config = dict(
    d_mlp=256,
    positions='learned',
    attn_scale=0.125,
    bias='qkv',
    init='normal',
    beta2=0.99,
    final_lr_fraction=0.0,
    seq_len=512,
    dataset='wikipedia_en',
)
Each number is 128 + 24 x the weight over its row's rms, rounded and kept within 0 to 255. Layers, rows and columns count from 0. Numbers have three digits each. The size before them is the row's rms in percent of the matrix's.

# layer 3 attention key, 64x64, rms 0.122, rows 0-63, columns 0-63
119:140114114150128118123157187111115122137127114172136122099175114182137169170153151137140186126166127157133145122167140122130126106138135141148148147156140158137117125115155171138123155091117154
088:116137105141122146066125106126102107101153105153130082152155118134089088146114159156100167109166103089088129107112146140096107122113121100144112084118153141104158130123126161122150138131126105
107:156149078115129108141102095126147133092155129144120131099119106149141153087139139120172157165139157086113137157149105122116175078139107159123124158149138141146130158154119107154098130093128160
101:114105169125116102151149118080180154078143152131178146137139115150127123101144167098146120148141159111150129170115100125099161126115178120122117090150127121130166117122130136126113164110119156
087:150116161117122129132141109150139127107074100135187134128137110133150127109139115151162088122087155096107116128145141119128102138113106117102149116092102099110131123104143091125071087089087140
094:084087119118162092164167127138187149120112119112145088132137093181144107090134147142151087098127112110144156129149086127124155112136113127124116122131113131137093137111125111135110092097124161
094:151106090084133192148102096103100102128141176097137158142113115107137171139120125092136144107110162125157112134147184132119140146130144128105118116132145128088155116143082106109112150129121120
103:112138140093143128166124064110104153117154135124140138116141082112133167161149142148106157144168119095163123144149139104110175174128135117105161122146155166121125097129137088142132118127094116
083:094075122110185146172139184131128108149142171125157138158141135135096145140151109111168135132121137123148128133106158142137160123121145139120121112142112137166136105142120090105076178119133148
116:159120149090127117115110150120108096145106120150121118107104119089110157118113097090086145116100145083080116159094127128142126139085114110136078146114132127133099118104123087083101140109117096
063:145122161103158081141131147156118179126095129104145088156131107110135125153176137150152096157146123118144139133124107145112143176089109114076144136130139122087116159110138163135098151130110156
073:077084177092138125157148118145112125126109133069098156117083111145110115139144134148114076131126161155133155134131097078122130151119142144130102149104132130126104153147137133133169152156147118
099:123123101164113170185140137134164132133118108141109102109119172093126127160171160139120128152143130115094098100076171126120165133119143112145122152180132170122117123142090145120108140122129128
087:168088152139143175128136084103150128170088139088123121152112111123098112161136150140109120101094146135161129148093131170116126142116159144175138137139158113130156129135101100138152143160142091
102:122123162151141125120132142115162153152126143107120128133144151137143127089088105161156078130103147119194138120125123133129121114126120145136095116117129093170145188134127110095184080155126140
094:100120136130126159129123137114140139131131115144152154154102116097158092166156124150123117144141094176092094121127164144131122155167137103110145147164164126094120128131162136110071096119183145
092:111124152047158074157120123115136143105145133123113133109148099124129200129142146095129124136157134093169143137171142095126136137158136145102115142097152133121111141128113100162131133120108145
087:143128133146117170133115144098111166163102155137110152165129160083125100173124124117100139134121119164103147128102127120133146183119123158100136137119154135136143129125116170155141108200121089
144:097093114158136093135095147137097132132145100085112092075109102132112085132122099160097129104102096131109106113137128100128129104136115125128156144154094100145088092127110109143106075145130126
083:169109134126098125099162113113172142112130127101124198122139121090136153075152126131154104169144144126137125131131101143143113117134157146142115122106105131140159122143186132104150164081112149
103:109106096117131108081106110182115135092098123099122126115146110189133081131134119148122122098140119157134138130116080128132132089098113113148143098135099097127122123114155146159144087180136135
096:155137091088150143151126140142074103148144139158072166121151106089126176114142081122128146126143157082100159126166155129128131144120138127116126139093137149122120144131144121138153134092098154
107:146128131141143164136102113078090125159117142148110125153120110082127140140095120118143142113098180113140121157115177153118134159100121142148114126110186111143178124113104120148160113156126085
126:127127154117159094128136150110143135129090064088183103138112125165140082113150111119137077144095121113097122122128117143118123121101142109155152148149125125120096128149122097119059133129137130
101:126094117119119133153121208136149107151112101143158079158162122179152144167123095120102143118120081099120122122111144113110132112153114109114140099114147128124113123154132143108071122145109136
089:124111137200105149106091154138123117159127077117139085118115108161136097124150089180121127131131115123134138130129113107121129142130134155155160168139169104143145113151167113120153140153163099
122:131131122116118139128153186139164144107151130168126156144126133140138150120150135108145124145168133166121154127141060128156175136116151161152105120139151156134118110126151157145196167131113147
100:122133095063119153139132075096086121102147152113137074155117127146111132102113134138114083099126159116165152130154103105129144149135137148107112091135160129118091102124129112157159144128105111
102:123133160094149086128124148152146127152147092123149175136132118087156132102157096140097095121151087169097137106156118122172138135151136121105162158129125129100084123140174102102136103124142131
103:123129114149162130122109161185098106146139168152127114110157140148090145106127131091132143125164142096136187138124144122152168102135166141129121083100110112147173153143091119143135139144153118
081:150171138137152117138125106138140159115151121104126144125099119130147102079157089130150048127107137142076137122163125133126119101105149146180151149118136106121165107115098144142167136124108126
067:103140098163131117105121142125149180132135080119148127116162141107123079127162133141114116155161100121121126064113112141120095149103148116088153125179101145104086127140113131113090132121128154
076:120159122137119134121109134140131129126141172098165152110071138133124129170132137075109106160141078147155149117119133144121115139123153146075098129129097146126150158165101143100103179149146132
092:128135155148119139123121124134090095110132169122134179117130173116094137114098111081099138106085145172128118129152159103133087128138145123116118135086125125111163122111106150089181152159134113
096:151153143166120161121153161107102096171090108172152163143147117160137145156130121119131147118138153156117153119140193154126139151086141123144136123142127120161171146140151126127144132080141100
092:118149135137123102089141128142137129139100113113161140103122147126099126062116133131084090101116135178149147098146108164145127158106107127083114113135114112137092183121134107102167104099125108
094:126071117156153126132190125117145085134067123109158096146159143176127132134108149113120110094117121169172143124139117111110145158161099158134123110145127126150139123099154125113117102106116127
107:149129122151127138109166130119144126120115133131117125092152162136117103174126131166143136127152092170130116099095124067120170095154111149139124136148085134136131167088152167129096082121104143
102:155107116131131139145113169142099098152090133121099093168118170139150107169102092140127104095091098153117137120083098122138142118133107159166135137120104097151111124102145113138117102180116141
116:110113145167122124178156163140181118138119088133139083137162155154138127099168129149111101121148112152121112111138126100162173125175125128140147138134128142135083121106177145129128111091129145
130:138137139125147137109146125128128134123130159128138106164122125167114120145064149111118140095089130131174167158135099158099127170112129166149095108123155121126172138123106110135194140167134114
107:114104140156107110153171069087156148119112105135137168099114077098139135124130166114101132128135158158103114135142132136130144146129134116125136094151122154137129087107139142134086120060153138
102:117133116134106131159124105084178119131156125098126142158123103139128091095067102088131141085058131129135108128140103107117149121130111138120094120097098145111116085116096109141148109129139129
100:060108117135153109134120095119114117148098094110115074122131136158154086139147128142140079097103138142129134109120138094112119114119108117148130176159133137129076139128144103122114101157177115
105:143130097101119161145113162118142134116134140165089117134108175111111144129088150115126166122088175109143121134095141152166141128119131150145061118146123116155100125103074131156153129155130122
116:139089144171101126151138157145139113126145146111164145167106103115129103119102086133125122109113067110113130117157157155151105132151113121107152086089106081132176115122137145087108105129122132
094:136108124126091171127143113079136142116128170074158104159103147108101085109121165124143098127130146114178125130102093139125147173099153124097077133142120126117116134134126128112162163131118128
100:154114148123110075130156139173177103127129091134147107137153101176148167107137141134129110127136115119135165133158080158092142109136106152119138110129131129123163146164151110117159146079123156
092:124163097129124114093099079108170150105142124117125137104079117099156099115105143088103144110106123149124130117118108135162141153085122166144090124141110139115115104075101136128138147142168100
110:145099122125106120131152171113141106137172113151149122140173121093130126132124105148140134116153092111085129085140137098164104096147082149113113125149100144140109119126158137071084104104095121
069:122154082120127127130078104088094099107152154139160114147172145166145153106138129092126135126151157148151108121132154109118152102112116091081124118158136169110090135125142158099095145131123147
096:146161129104172118155105099111090136134129098105131139167140121153153108102125117145133130134106134122145122136201145121136161134130142103103167167100139123115089146152168135182144092143137153
104:143100081120118154139141118151123098153084153130119096156173098169121132157136149122157161102129127155147157120123133110144200135144117154133123122104113149110114096113151085166106128133159126
115:134144085134121158092124150145096151135146142156136100148104125122088112107123121148156125149170126086129127109098120176141139160097086127108140103123132095157112179137135096137098133100088098
088:132137115140079140114111165143135091140109074143161146118122152110155110088165086121139084139133148160085113113110077122149126098112128110113165139132120148104094103150162138108140147107122134
102:081124125142117115122133113081135153124158132144120130137119113174146109124091134086150162106118131128135131150112103100092173141092141166170133128117141171119122101129151066126150176131151126
091:144169176068152096146115177117171127113155084157144130136119145093147147134140112116104092163142091077080130128104142131131129112110160134142100132132135126131134135148114105118115138103112133
086:124134193129140108142113136139196125116080133130155164135099150108150130114137149091140121132111100149117121129142164131121139143156140112092132151074120100115184135117093103140143092126141143
108:129103127108132109155125125122140101106132136138134115172184154134137169127122141128146148119097112136149112095156122100128112140167062151100113165107128147105086133082135128125141098142068145
115:129107085103149100104156086148108099109089118115143102134184120133112134066139174128123122132135127103116181112131100138099147106145131141111107089124111142099161101110122111099118137099111128
108:125079114132105117142164105130149147157101180099103135151146087114136139137133160114134103097170097167152136120142121146139146119151118128097167072097109123155158107168151118148134107110131129
105:137145103096114164118144134113177146115147144119139143149135129098141151148113142130122135138174096113130114089129158122124103153160094115071108111095119134109121185139119151120082123073100152
120:156159098134127166142106122122109077145134115185127141158123160072130157128077079090088132112119156111126146135117136137150124161096113147122105106128170105127118168130126119120151125125132111
081:091129135135114158117149080106072135114120149114132126133101165131112071143112143155144116144120135111144145132129140074110094172125137120116134174106129133158116131142182143127135140179140092